Each number is 128 + 32 x the weight over the matrix's rms, rounded and kept within 0 to 255. Layers, rows and columns count from 0. Numbers have three digits each.

# layer 7 attention value, 512x256, rms 0.176, rows 213-240, columns 0-255
104171100158122142156140124139150152122097167107123092134062103122135143116090175125070148137122089152162141135112149120108128104153121155078176143113162099161140125144136129132187167177134116118087148154150122147161107132144120045130109117122153115108136147090178103045087189131125173137127152096149164149103109057116130157084141116156134158101137071128125105092099054114089094115095075182101082128180142169118140144065133130148119184047107157130105149109125139114110141085122122106050094106150141103116125160093105139131157137146139115134138141084098141091111136165085143172125096144138146130112085142177117066113171120131109124114141171074088168125134124119116121117111130163110124118117132117130128115108096142087086115088234158227122140112143128137126174120082139
118150123125082156124080130154132091114051149058168161099137116160137107144193151176156179121107139167151113210088070133140159124156128120120089081121126161081082129113078102141122134160148092137099129142147107142103140153094125072130143164085127065144141078149131121199098119123132136112081128129133099117135154094147141135143099136148144116097129146119118139149162092192103148166086145094084127103115092096160094134130145114112172108123147122115064100117090106141101133133115157118133185108143102127173116110111135112137122123180147135108138087187127084094165121105099096101107091110162163129143111099128078127114147113113116135083085120097116169113166099108119122149117151097144134104131151141112133164146186050064131164127184138086144167144095128152086125102150116
129145194108115096127190097151122094063107114165151147132113189166149112138130123125152152128119103109133143113121163105123130145152115073120102138131087119115121169165142103135076139142121094153081151124140171166125136159163131111087148165090126143151093112187072103145135139130115153102125089099138161151127105150119048084104122145140171095105119158110160157133155150143215122128116127118143127166105107105107114111149178139089160184116152146092164141118140143103109101132117078127117153164094184151156136111123122095134130152114157140114163152141134126096152151152095167132131122076107123141121159128113105085133190091120134135083106153124123094168123108118115112140147154181139139112098090074114136123121098105112134185166099124125120063122130100120136098118106128
166068143138130116193127105164122094102138135128132095104186177153104142146187125126095128106131115088137136140126118179171122184146128131130132138090151122161137105135136153155112082114154150144081180127129196115068109106080156089169103140144145066153112133109151166126125142045126083132083145134116127172150147141095104146120134125143093123143108149188151148096116158157130137127157165095159117108100136125108135102086133122102194106155145115109141108089118125130148105128131177060140077082121125129126156150076130136109133096146092168166119129135136147150142163095157126162159165118172145159132150160114113041121115132125152092119102141102087098097111109206165152154166098127084095138175115138156179154074173107107114120054095142142131107130146133163108120149116096
108158122094112126135119129102089103124184092178128126145124181079131169144143139154142110115079100133162084175078110168116153106147109141135124108150099161120102092146126142201149125115106110107121132093189168097179134142104111171111136127149106115125166090148158031102118176125124167092113150126115121117096170183173177109090122136126213069193102128122110114147128133115172139136100120132124112120119094101110084103134153122134179192129140097146140136115052120123147106109058119125119102123151137081141151095149169100139096131180113114148134081119099111131091147051116076133123133116150114171165121114125141138152196125156132129181123172143134194072139117044109103091130127135115158107135159157144193148113100128119108160155098125165100133186117163134159118137166130
124161098204093110146137162171074102144160146109173097117099106153211135141120105088105156130127104120137147109100095064086100150101117134122192083131198102094146103114136209139069122066050115149116131099132095088160141133169119088075137111151093195149154121106165126091109177111100080157188140155166125119092132172213145149104175192129125141178113161135084097139157109146104132073132137157147128145089151154122072112087124157177104182073105168123142129220163148151139102158127108128134094125133153179100104095137112091110119124140206113106131097099170100127114145101127177072095093068103102100139150101138099141136155122107155119161097056086107076195185076137137094177158116135118096145109111134102130162091091161116182082102137182155119179077123149066109147086087155
140108142139147139082141126115109138117155130188094154142125152108144131190119097107151130131169101093122151199122125080146100116073098156093150119130097142132125157111061131167135098139122163086134204131134100121152160131110159109143111110154097147162127130133110148105154162122094118149133122078128119101169099096130107163162167118133167136127141085134099104120101130062115130113140077123093181154180140109131147110078154129148102142108123154090130104086146154126149160170150116146158156116151122166133088073116173152126117141119097109116129142143158129142124144162137146103084139139131161079083150088130146136154097149172158133055131066099165136145144095133145165136127169126142158124127120131056162139111127168147199144144130097143123178144111147151094160171104134
132128156151150111124125133133108103172173100153145136138102081085071135135210131091137170148117154094089136145077156177200098137139167140162112146123104092061156103116156146093122130115109129147150146147152120096128143145155063092075123129155129123122156094137148178092150142154048158138097088081069149123092144130142132096114090098141108097124168127144171141148118049101138152084105153115137159171152162104202181138132100111129100173142092124140136184141130138098139117136135096174139140141104114089135149072145143141069098132113152117142131128038173136116128138076141137201171098145102123131156125110128167121086171137155099118141108156131134104127116125155163107097113149183117106106092147106127082135091143078115127117108102094172083123079089106141161095059131158
117166114129172165114096115115106154105166150108127140177112109156148143091058135150107101133127127097134141194105040185132165165084127112150090110137123125156151102125100124131084140153112149127099126138134062096105174147076093129129139135099084143099099147115098148106122117162127110118124130122121128115141126089177153065204128130112150101163166120200036081081125088146117105150139102146178120097138118153120115114149151108090122145054125133124114142148144120151153166087157196135169096141083133128153135145117115116079166144116135127117104099133093117128115103190166176093187111186104185154104136092096046144086200175146115147118155095178145160106114140133131197134128098149139117134071115128125135135113158147120115066105135144107113045156107121113151093138152178
130121128138122090105170134129109146093135185082107160112168124138102089100144141176140118126100113099121108146106110071194133135052157118143141099094084140076099130149120108166154134169060141109152117147115133106103134121134119133139131138188131159151110128157117101133201104180137184110085095110094177110189145146104154116152135133158161151148108164132155206161157130148197094114113099177134082126110115101100153159079114144106086097112137123126126122098150089147123123132139094084108146124102118123144158115104130104132131112118124151150136163125126105079121101116160151141139184195090177116119131130158096129100123173126157156134104140128069104127147138145112106100129119032094110124076117128111148095123132159098141079072120111137120126088158154139165126138129121
114089098144146163155090128131173112163146163136147145129147141151135115185098155114115098067126132095080159094142059131166116147134168106152090117092103145102048152117147122107159091111135140169084105153089166167086095208163159093142156143167138155137142127110078115115203085126060171148100131121150111102142155133126097124146132175059085157101143105175110183150163070211133101131121166155122165095146123146076103154095079126144132162102117112154137093149148062116126132119128098129153181094198155117146110147078110068106061113105185105117118170188155163162117114102150147152131106205158124178142119121125115141149123145132136156169158119052179110074124156147137147065123119132181106139072085074130093107118142094118132125089192119193110154180124066135150133218148066
104140115150164142161125129100179140121125160123077121165125168141171128173151115116152125114155102127155158155090150122094126112094086120100158104147053110067148084151129128156162157047070139159095093076119102127169155170115119095108053155158090172096141092081121136084122126137128139147160139120171157143134101130158158156143167176159134116203116109083130197171085154128080134116167100196150112118111114132075163130122108108159105151109134125116103132135112120102102132171177125125184125161151117107148131176134118122107187157138123149137122115124068161122148139125113143076070139127120091083166124117144162134106155127099159165127127111125148090167136108092147146144152124160143112131133169166100108130090130050186122186152144115102087108167091188091086133124143050
104088107111050129145152079169184113099160163096124113097151080126121139121162160102160161125106088145085091092128143106151151142132143151168083058106177163203169115151132112163127124114075156139136089133116154108124127112141062147112118161163107141118148149116118180125145186112137083156149128145086083118089132133087107127131068137124064131138126184130171104151141090145120139158135172098095110125085107147101081101185144179120127191172093147172133102158123136127177143174089162142134112103155128085146089120134104134150150118163145132144133120139163127111109155108123150101169110129134132102130099091158076054076121114135115121101096124116140181080138124089091119125105106083080152122139094095143156116078154147143153074177154117124136112106131158136146039141188157
126114108103130091156137127122125073083110129090100152138106152094109110103167091104112106139165123110135158103139114121139134090107090083082118123144126173107131138161115149163136160125130159118119177106140128095074125119111161125067175090159170109147094100171100145155123118132144151124107125106131092128123090104144126129085115146136130129139118096113154113141170060155131110162197057134104130119161105134220163113113159128154192067153103076166193148131117102120109116115109101128121071117096040091112137124146118107146166138130143071165106131105134087128121115152094134141092141118113121110102084127147137116121159118096115112155136156154177096154113095085129146136105100170095136151144120109159145115159157156138094176159158137162124150147153155118136164160104153
091137141088107079129085144126099131089116129184151096125077146133176122074140106103151170110145113147123084167155145149159119077128127083126100148132157160111109126125098094150102103118080150082142136078149121128119117147099163195143095173044082111113160100145142115155134083127091112068137105101126167128120107168093107123178136109157125125139141148162148116172128144123195109142147129135108105133107118036137076153089193123117162118164175110148161137124136089153149108135185183095150104106071122066123165104120078218209144097084123172077135117111135159088114131088114087110142117091101090170101145138142169120152093073126143154142146096148157098170150131129138162167148153138150210109164156103120129108126180085075163175133119136078153145081112139113081131167148076
126090134087125107117142108106121144162098112162092161122127152169176152085184128080085139138109137099143225164149116076169183117146156148122148136146154142114123140184105111115184057106173134157107148143155108163167110095127112116131133178107138148098127128128121099132125162103124158111193180125078149141191161107135127131115134105098172160085141077113134121166138118125092109153109141121140166107139091145098180126138073138117099107154121160120112105112144104138180142149107105081116149127139165110152127135141109109100079129149091116137104123160044131135173093174157101189098124112145137070142133110068132133127105090102117125208128132156145142152138131118148092079124151104165075130154091094091114113131141163125132137116141134164146084149130104102176133151128199
060159162075123120139119109161182140086087091188181144112113137095151087072115095139099166162106099126056097117108091119171157126124153129137103168083114176132145174133127159093123130128149136162117093151084114106135115175105117140142134149152104113133149132074128143178153079146122092135105147136102181124179077167090118097141094119135171128105135124161108123131151096097101118167115155125114159159170126138158141132127156130126074062158172209151052166147084123148127149109143159105096156102079095139129121138133161126123144120098147160120111173177167075127121158054161167085152098133163115155123141124076115081098138122138137147146142124150172137090120157153144100128120142069101175110130136134143137097157176103093125148119096103095150171128148124118111110149156145
201105128108095141135124120168127119133129090103108102134143129123126151155178125124097173129055136148108162083069167119113107118120075168092104138151074153140098146178126091127193130139130127145157136096079107130129152132142071125062112117097118158136114096137125170107129139128095082135115149144083155062106114143116133072115125172112111067120137120126131121109158133127146181155121087127157164103146142123135133090100103090141154124158111101137110120105126151112135153115135050102127129118138146143068152156113114134123126162141102145101150181183093151102140162095116139164137159150128120160207158132124163145116129161146155143166147138085158133167109148162146111110171134176109087130195111067101111082122109119141098113125083114070109112118090160129101110173097131
088111105164105124151090142139169118115134147113148118148147088113204121071128134120120134171127119154198110107087133161060078114172130148088113145138105153181107102119133117117138134148086154104089176161132126172119122130112160101094071121175139117134131112101137172144150139143107160111151155109129117117132187133171162171094169151154118159109129164111136149123138098091107109100126138085171130181097148136172121131149128145108103081132199166095164152119143105114147146133098132147093160070189100141122091143160149104134127132113132099084135080157095183105169146140136144116127125083146192179098103102154180089097124194143116161174094114114121105110165102094119114099176126170146088114138084101109039115155143140128097096065146133127113085152108054066126123113098099
108151178124196125106170098170109153139149127134131146071115107106176095145106092105157074102128127068165121057180112136071150120109132156154152145090106135081090152131126138186107115134172185118074139098161165141167138084130136120116149157133133141119116145082127089131118087123190078148072088134096126145180163069112163115149083151126140116093145171077111091091146118067168155117130132139107082127078115122109131148121177141132126128088156128074140154121081132124173155084070100155132136155132101110130113111107115181211151096128089089102156170117146104141180170130103156148140108142154151078083142121144110196197113123144089095144155113138129151052126187099151076085143140140099103126118165136131189131124114132117157125092110159178108185111115183163148131111064096
095084149146092132121166068099168096127145042122119086124125111156122096113162118182173058090144105081149096151136118111138165155084123124120118176134123115138102130094088100185128115071195120152139138179134184115075106122144125108139099158106201078155102160130181181205190130125114166157132145194116122117170176060107132129179110141157152097135096208158144095112060128165113131102178168117147143097163137111167115140145144127086141087111120111184153135079115143141116146073122135155122095096130098059117138112165150144126136115098141146132147149123059077100183126117183095160144086115118147106126130121120115090126145074136144143143093151129113152105128149154126115154125148114101122133159176120143109159164132108145159143151107117187088111149156130109139158127132119
137146165151117121122110141114118124096128099118203187116117132050170124115099140194100122170099129159107126130109141149127114098156116156136166147136173178128152122165144130115081154142172124148131105156136129122097093175109164113075143145104222142129152173093128140114144084134080110072141159132152154164172079118104109138179113056090143097102104094153143093182141092157134162112134186100090129126147119088153103133137151136122123110078086176121084171122131093136128149163131138133118136073153159182122186121112112131090125139177098112168105155158068046114106096129141098120118123143113108127170111161091159133094121118089142106164171137151109115164120111088113146104123149147098125157181121118151105143125169131150153138119107140102083129140145097140148117062170099
144125111129141144153100147196096095108127057120163164097124100089074131127146144092103144126124132146133159111109120169078180144122080091110124151148134163138147203096176112113132129137140117105090092074062127106124165123099126114179137130141125116115147091085115122092119094119132091168127124184119169177085153201105060121154065159154176167117117132107135138079139084128150127136084143177093150126145120090119159048116155133128114186157168136132104123142086190151114141083080158110156131139107109081150190112142122059066094098171161149173147129146171118128116161160108092077230096102150171162190160161125126127117182113131132037132093170110063115140109194151141118192147087141144108149170102149078165179140130110192156127146139133147092138132123151178117146186116029
101166146111123114121072154180111144148092065127122154091157169148114099089122127090100111095131162108092089135098152146133108083123122143133084151154134105142052140174106148109101129113150142135089126142108137104131114172152140104147100145177188165121101080153103131133134139101103098104123147117119144135127168163171064134081089082128143087186108087189160086093112129104119105143128180120154124123152154097147081126059108113137111090144108095121111066148099116183135107119144158144074098130149088141153170166156113102110146135090128077161079065126109196109105116144132138157108116119085125145126140103141145143143124127128120183138153129164144163143157134117102075142127075142138176101145106152130103137103207112140095141133136138145139121103150202091085080130103122
115101160082082133060097144094161132173055148098112112118144136150157127148173130101094110144128179163136151090120119111126143182156127186139081125193093131157138125078080131142157170136089145154111124123144069093142116140122111117163130124062177090126169166082179122128100153166077177111156143111140093079105141124134149041126136116083148130099136142122109137186135116151142157087135136104152110128128136132116165106125129158135145119145122166121153190108181162170073094173150105106122147094138084145142127146135113146135161169115155151144168157083108159168058097090089147137136108102177197078132138107135153151144129086151155111098152169140165088109179123166114145091149106164159110114164115123130085099144096109165139141138082149121103102145086105126096131173131112
090181171134128115152153101172145139108145105122170128154200139153135150120155147121151160135165136065161118139103122139150124102098200135130117138041118141151079104146071104135119166147128094168109142116088101137119127112115069190065143106105111151120159113166202092126157163112163138075149096058115112127173167141153141135107099100116130103146142138133132129146152149126140173111129117072111179132179119093153109134165118151113123066103154109115079137187124145131106119092118157117076168141126075127157131105107086128132141142129097132094095136059106138117132083156166156087114117126125078157144126091127076154108127195107128079142099114139103103093204076123168141135114130127146090079086104123159085100135186140077152180147107141151130090148126106126148140191111098
149075105135107158125108101124153070156130153154172108157141150087108143091089125074146115079149131165105083148153074122188158168146168136112126120139153114144081130198086126100121024091139076121138157161154173088134130115137144137106069097196162146139149149073119108169141206137110140161121091124112159141074155144106157141098111185197129153182160119090144086131180190119099099149124110090141101082175134151205111180162113110079093120097163141148147097081084118103090114157088104130146102158159162138159163115105187154133176105044134099149137115100132122119106077112150130155180150137153109123088119103147133103159077193127162078158093114214095132157131114113103060131111148085121140113123107055122190120131142061094132123104210115138091091124156180151145154155123095
210088127081147091110180090145113090146120168112105088131104091121116111137186118112076064091123065148160168170159167127134149115116134147108125189125091120115139064126121149154123079158142109111139106155134109171121175147100097160135156138165112156155154139091154095157177132144153106132148214145179064083154094113124169108093170071159099109134103074146125153046141113147142127100095117113111076091117096146099181097115175125095070158121124118102120159108167084089215128080114110152164151141131112181172116114126132101140108126129136146114135150097143196154115085106173093125157103130131124124160157112105143091172117094109159099138155163142149078121141124106083113149135108093183159106136127100149130140150149153158151159098119115126122138151146146130106123106135125
# layer 7 attention output (transposed), 512x256, rms 0.159, rows 213-239, columns 0-255
114126087137143138177101114138115151092114139157152136161175077113150129106183125138173102149180148132130144160142147126136136128129116146125153180152137136094156142165116076085071135111114081109168178116120054100073157131094170105147140157131092109149195179173085118078156173154148135178155167054128133092120100156148160096121141110118133101174158089192139108075141130118102076113106152168182116113152061151116131147154090131101150127164062112121143119084101115087196161096120116149118151127145131102142114096144165051084129113091080093129129083133155110137185160055156099143101108097100156120161118137122171168183170161095163117149095127133086201104137125137147111102148168172105131105089077135125169088167152190110161058136197145106072111100155145104140067187094120
146155217142124161150150107159092155131109090155146087135101119086153120080158140111178141107114082180143108144129180192162099046124125114209171130128162118169066096133162134123168093113084104129104110146102111104092185106142131150115132154067098111135086125091188124103144121112082147143177131125148096080152181110108116124134180168145130131175108122126160154140159121117168180105115148104134193057138107102113078099168132125129122123160093100119186130099108163162074091231108168065094118109133163158123106100124113108162156146150122129149088125134131091098123149115144153146109125114124105145096141102117122178134149130119141140140101138169153123129126128148146168209110172105164128106137170143170167064117122149118136107204138143108102131156174088167137123141112107
091083138171131132134154118151161146149133166175117121147173114102121144119149100127142161177058090091106107114090105123182165176122134158146124117067081143134055129142149126142140132071120150146182117156099092155151114148164122117132070090165148130101142121133152129089075160161122133198123127154148121088146134049135138121141088147143080158129109068079103134164157059114067074106123119163091179105146117133167152144117111112167115090163083135135112124115138162179149124137095137108117181115092082079129176144109089183117128143110112159099103175127142125158075142119146133178112156142148050084110116105113109115057110086130174132126141076149114169114105110116115143141143115108107160165086101189153137138185091190170154096120096099120125135162148127114121120185117122
126195168100099150132118126105134143123123108088121133146153162094103114044162117119157069148113131105110117101088178117136129088108155164039137132132072176076143128158134123118155175095062084194051075136179121106175100070122154107128116166128149145116091112142136073177170137141144089123142160162132102113173141168117115117093131177136134097124075144116148137092109114154139143123148104164120123093130180155127135150187130127113089122198070200122190138120113167145089157138132096160086076144080136104117158113133166170104146121163108171100134168140110074115122151115078103167054150170129144091098124110106120161125145102102149117183158098164108171102142132171101140118114148134166151137147157073165051175142159084189133143122147172143132137095106141118143153111177183
106098179098157176152168118157070135161117098138057100090178119112104101161147162117117173147167097156166158112222131139083128110139222092145106089120103117141069097135134111051102172087135171141082127156098161109125140145142176122155136137144107129154123147134123132200108195144138155153161170157119075153144108096138100118209149154142145167077095119132125112130157158193106131104128132078146156116160134099124152131180090136098122151135090121184120137128196175164122122187140103139168138120142162154087111143152133116146111164134117150123144148097185118118160149111167101095146133088162157073146123129121136130154092126116138122137080076081153105132098155135168142123159105132130117142156086136118033136182162112140093152201137066152124136169169149138140103103115159
159133143071177088075142093111148170148127189130108155118160107132094129102144086106189071151072148147196154153199136100123163125153139127164072112162135136088125158105162086143228143143134163117140111121189159119104148164127127096110122087191115158080155152207122130134116170107079104160151099114155164144157115097120115101151145056154118130100172170192101156119141151098124093161099119110118095165112110141121126131155119139146150131087118203121134188125126124118142151177069206189146158119143113103057135117139142104109158161074124169178129148100098061158127142128158153082128100141097134135196074173095109129106113157157134106125145113091149115152126192132180166188141134124180144127084128090161148064163071102223121143099222144167079069158110135148163108142123113
145126147129118127136137122147162144147131133077128133060181092118139127098109114159162071131101123152149092091117134150108081153165124088174083083150148085144123153119114151088119123120110133118190069112191129149130125073213082153123162140134126088131124172114150066064110158173147137112119099108171096156102132192077184147137125145131103154088113182126126156115141124149114162162112133143129130111072073067124144142110117104116083096156119153103109161134158148118115161086118138163112168100136166168139180135158127154159138161131194159113137105048119152063146154138117147148163123171076161105166131146134123177112103119189110143132153168128159154124093065099132107103109063138103119130087120154100158122110111062132045109106118171163144115123129129118155153102104139
088114096077091143124162102133139150153151142171144054177160145131135026211086086141078121124112121136126145097156145092059168169141161129140174104113168150142074110136115126134108136140152112141065107140076117147178140156129179109166082053175109110086142106092058074131102175119118135104140115108093095127092134096122097177130109127099133150094117100143162142116137100085141148104138078188114140146019102103065163091151179048175142130108141111122080142076117146111129144136137135106133137084170108107150060109106126128143120122119051137095135127168082126184119167095124093149142133105095102133135171137082075159162138135151133141145112124073152184122099107065103150173155126105126144077120110156082105149106125071147151127154126163100123137114136142136109096141115064
132175119144114108120163100216165111126151119139139136120182129145152195137183102124138065107100194125136109085116123129148084136107147178109114144152128113158125141172131111114158109141173138137114191104132169094146136125153165087143139092158159097106159193168115137162100111083110092125133132063129165164077125179085173130117202107117126190073111165130160144148123160182224151149139104107122144136191129121160109107074047191147182183158181138122128103064154169159101106084104155109140128101149155168101138133179179086143067140167125127152126080175110142095128137162135116124128068125132089147139153211181142081200111110102144106113161127189153149150101113108118129120146105110104139103091140193118107119120109105133093107119091103145150061183163156080123128080123149
151138107077183148124130124147119142168064119109201138165158118141114133076149153134153140155137099090104109104101145126104081117142140140160134129156158111175195166184084109136151106101113139102067127172123109130162145153126138134109131152129131092113174105151153165155160097108131100092152107144089120091095136130113155138098118181116144141124138084136125170152095153172110140136166130139125152079133110145129088121085157117134125109143094160156090155224114095122103154098161159133153111110134086128148115191164106116082104178127104136075131091069122181150148126111155109111159129073136094155129130108188143114155133092076166121105172136132113111119139105064121180156153113114117143097197064168066120098128062109097148158124130173102114123150099192115151135159109068
159131120105116100128112059163087145115123113067139122107084177135192155166082152169134140153104088056136120184089174132071144099177105124081144109165143158145119107070136163123197120145098152091110177075136108160150123144119123057159137153052164093113035094102169108118155125117137086088117083101150079090122132093097110086092084146172114166170132089183171147148148169215099155100142121157193083076181220169129198114116113158154129105152174155142089127183060140175107155174110129087187124125108117150160068144159133117105135135183063140156153144131126113102144066077143135124080109151065072143139137114106112156151111126120130074079118137170133143115113091104123170125137111152114197133124117130145141115121150143113149160172144112130106140083210196146143128099111165
121137184148164104123147107164125107112138126131100125071105140176113136177078135175146143085125126155157116148180148094143143092090138118132109178088156148099131123104147132170186160167133101157149099148135146171109106079175125141097185068146095106156123142138164153131112190179132139149137112076136143187121118150167111110125145075135120119089141105136156125118125138193167146213144131111104111125198114165154130212129101091097145075190110169180148140176207157173144136110077144163109088103115078104111149086121105130164130102102201152108132134098152145107130142099160188166101087139138065163166122093093114093168106105182116180119142113083152118124151159071135143142097156105142146096130102090090125151132165154085157063058171156120101173157069096164159108096125121
174134125127199153131093130123137090150124120126143120156172188156114138184111109126135133207139149063164115121125149123164072161175121084150132171128113129126132087088108140081151129103078105137101094088164147130161095126041157100172078111140136059154066136114194176129175136134075172111135068210101199180138127150139124125114183122126097115151165161102139157090118144098115121115126138153119150141132154034152133062106105147102142125066136096114160137113168153137116134121174104134113135128099130119118115134135135091129111108097081089148105056155108140162125158116124111123076040151133103110070134132113131114129071167085172070173087149089199122144123193155108104123157115109219109096137167149174109113090117093157114111121153121112104147140163123136109173140129099
179134180158144168128124121110111157113126133135174091143172137086072098106140147084137187125153080120150170127158151171094147169125147171107146166156097156142142155103106084090064156141182161103133138095148130152134139119153100136156157063128169158101153145137152092118145095091103139112156147105164120119126158101098127166118113155130104149122159122080127119178123131079144082159066193162139110133127157105113148104141137105080116078091134173151107068147094129112141135175115102133083128090121140141115111097130117141139081101108169135146111130133177131119126126161086135132152140091096177178096103106107149161157105174152217157091128153135154148130154157138154104119130105103071140120100106103175108099203122124125225100141115150117149157108100142097107104088138141
148100158146100185106073111163147134169142108149122154055157175167124112170134128057147100118113085161137138082120112154166106081177085152118167141146115108067165116135148120127103093143110155144167101105138068065155141172114070129109143062146137099135129183110116079156101086124144125157114105169136106139131139141107050152143103107155096095131132113123075155108103098087151145119153075135132152141135127123141173132120176111098050206179110165156074192151189189126152085104130107133127131132154100165131143206113087144169124149196198144131170136076112093088092117145133128156123177108194192098111140128141111122138112081111172103075102141139126145108122115194160072175103098159158144100158171165104117133130099185141195120172126089088141125138130130128123158156100085
162135148159125088155125100142090107086089112089148168136137114115116171155138138146082054083148082125122091139101143155101088186073123123143136086113128164162102114108072126097143147158142138081127136130119173141148102127140079129136113123091128130117102089103129172085136186108149088176114139113198138108162072080103118149147154145169088138158173097092101164126171129082139112106140107085084163074180181074099118159154140088133158097110101126141102139123066099113132140149232064110131134106171115165160149116146137038142131119113093111100091156083183134146108133111147136131144142108146150103128169111124105164206154125143082134111077148136086096123138110140125154116098127117173113147142139107150147170112151131087151108089110116163149066164083130130116130115124105
135053092108085133140140154164103080174127106129144133139139215122119129110147113105140137095112106116060073131139078167147106105107145124157151100056141169162110091114115092145122086197105126086134142106152128166142169057126132128165144167078154120144126136074126130104146150105151099073118106141100141096126157123139138119092176160128164130164110125128088203139064096066169145130156099123169123117128140103090104115085107091096120185127109125131109151155135093125144061124074152116173119104091128118138136124103152121167065173137151119090109116073063071120198064085076069103152092175127103150142129109084112114125151129086138133120105137156122172111116143160117166090111131122162141129117104089135087110142129180117094106133101111102137126130171114139052123092110081
140130194149092123092108090102095121143117172105123065118147140150112164142092120157133090134211110114078132137146163127132103132114157069150118095079142166142135116096111138196138131134138102183157041115141106194169104122144148143170120106075173137135138109163137130145111138135093141138103104113089105148160127117113106124128156130124127135091152120119129109128115145120126130118131114122115141122118103147106116158123138140137111127113086162103111105084068158170069122098134150189123127128134087144125130154121115151116049152128100209124085130168165147085054083119104093114201134139131125139133139110033092122095161149160109082123107109153070123122092042112091138120212132110132079124088136142142109163150139122121119164053096136125114177110129156172099076177114123
154137131116180186131085115061091080127165090139086136114102135172134156147159156174163115131171132102130204130158108127128091124182116105082153157076137133117180145133119111109146105131115152108134099131110093151154184125140101123103104085142112145155156180137108094060148107080136132103110134098074105105153114066126110151112168087119113143143119160142151161111142144096151162116119103101160162066155124080119142159095085126189110097067103086123119186097099122128121186179137100139135086167159151089139111071107111075077072147159096118131115132128145125112148134149111141102070142134090107100123136166104098128086081127115137130104196109103114092115108155161130128083113148088131123163118184121082180136173103118104199068119158168136116115119136129020161150128130092
108121114119125149120124165094136140098131180123094184166073154115140084139132107131099115113136138181174144117049092186044132114151108101130141096119139133099167123137108128107115182128133097128129110129136113138119134094123063157151156145091157160114209143143121134146140114172123105132145173142157147115152135156088199052172154155160190141076101182112119091126139153135099038129136133099075182157157157089176162162114143111051113126122069121134148173129133157135162166105131117091200160110126138140174109154085146108079176150085090085100112107089113105106170126167176167060131117074093125150144131146166133108089082100118172144106124138141112170193144119182092080116135137025120137093118085165112117106109130091133128163114071079068127139123137126108132127144159156
070110168083114132121107095161139138156147139115152175142119117095122141105087104176139122151082117156095125133197122171092098094119156137061120156147140193127164139161108124094088071135099122133146134158133140136129142148116103169145090144128106128105118157140080162160149111164112076099168157153155107100158169145152145159087163157126120101097154118090126117121102101117155112109132116088062169093129137131152157167047138160130146085141159110138142112114074079119161103169156126126123141212100111150156085172159172204100143182158084127143120103113146109126163139115178105157117192127131105122116172085143125096125137154116144168110083165156161057133123121072122096142113160150077121147133103150170074183083201092155096106088155193065180138145140174115108091088160111
086143136131103132127098078122170129117116154148078093113124149186041096117157132117143144122112133140186081138129122122153132146099125130151114113073145149195141181135139113151119086167110150159084163138153101162130156099129125119123142152094144167141130096109092142112118156179071080139170140116128128156069066127141146147074168151152127114188154138182124176154115104052117184157136083164136142131138178112105162107200150108163165098166208092175139130120063131155152119135148147145132119163097135173152103190109156132112120145153202135145087187125120147138123140153129115117141125106141127095120130125151129147076055145110111130100112125169072116096152117161163106086121175184102112106107197122152133130148135136122078119169153083081152148132130189104144153091117094
130126121116114111151119109086134050102111146155098125121086131131138097117195115137116129150096136152116056102122122194143109151092116099144173158140117114129084088143132112177092140090154129185081102191140135148136130076122148142125166175137141121139064131103084093138058150093109124137116127151095136145150105128110124157164156092080109142149124132105163081157085099157097141136117156133163183159148186143201086159141110153136173164142134127081162134150152123220143088204145129199173160171087121120093130130153087159138118157081082136086121134094145115087129104081168155137077164136084144132088088099076098116102142166099134141142129099172116168106098104159153136174141122120126215057124142114099121139155144089197114097175215142107068136057138114135050074154103180
163133124186092155142107115133192106158162150185087110133131076158097128122142101102188153076068104138163144127209141096135148122112167098086225103124110136194146044133137150159167108079158111118107098110110152125092111174078100069135132096054127119098111136130153169144118133118167140119154082160107136121145112095110132123073142131123125134122116155073134180090119113111137136163117137136114137138129110199128135091135130114117126127099133176171141128157088128125117144120127136141116055097110149112156134079123154123128142089126175113126157134133141145067159061096129142135181171123211130113145146140144178116156129175118106094170133112151077082155095110148109178094115112091104087148141156086073123151152123174137137166165186144142120092109152092101108102095186139
138130241134182132156151111152144104108121055094156143167156174141150116168162158103112138161097128134109122192105066148135136116118057099162147119101171153136124135109144208140130088169158158124133101208142174142095088159135087140111143080123131127119162090114116089113120174167106165166123177150118125173106131094125111155160091113066120108173113144093165119115090138136117132168144112124103137146105165181077123132105115155148114128153147082100106190158097101039165125128137125142146135144186151104196157145134111174058096121166081086143119117172112108108061090121113140167148075134155144085197144115090142109167158148148106172143158100144142134168133179087152116118133161152104118139115128166105152115128140116114147130140141132107158172080159149174097124137092179
167112170159113135082136129107137111113115068082128118159145059124131182126105102150132076108086105120151161112129128135143159125127157147170100128153074113206169145218112162156133147148114156101154162121147085120183151182096177168175092121109055122127131138158124173137112160138165126187087111107066142121101161127144107147083131141162140138098115180135088141155128086117122119160107044125132196165103113095142086105132080075166139172138106112129139177161136069178126159139058112131148175155130201103137127126124143115107068184137105103151190114164145127127138149083156101132152101127171139124120112070107178185132103121129111188134094119100130155110112115161166146109084186040102116165111123125192134098154145140126155194127118140111123102121117162163102132089146168
080125114112112165149111115131070202150186103105122175186136106147150080155124093135087113159107110131135099127182113141164114112113168142133137186109150151131137126149161117127134133101113141137115150167162172150139102147107104119165135110115155156164103123088166185130129106075161151125095115142132126128140152142048176139099088228063163095062120127153085173139125140183095111142145181164124148099168136123092080087117210157180127096116152147093102149168093041144194152117078083120123102097200173146100154128125089092161104089128130142131124112102122101108143184151146158104063182207146132139149136104135106143125124156156180157112078155056082117139152166082109111141116102123158134190115123168120103089083200135130119150154141138145138142167165166078125132170164112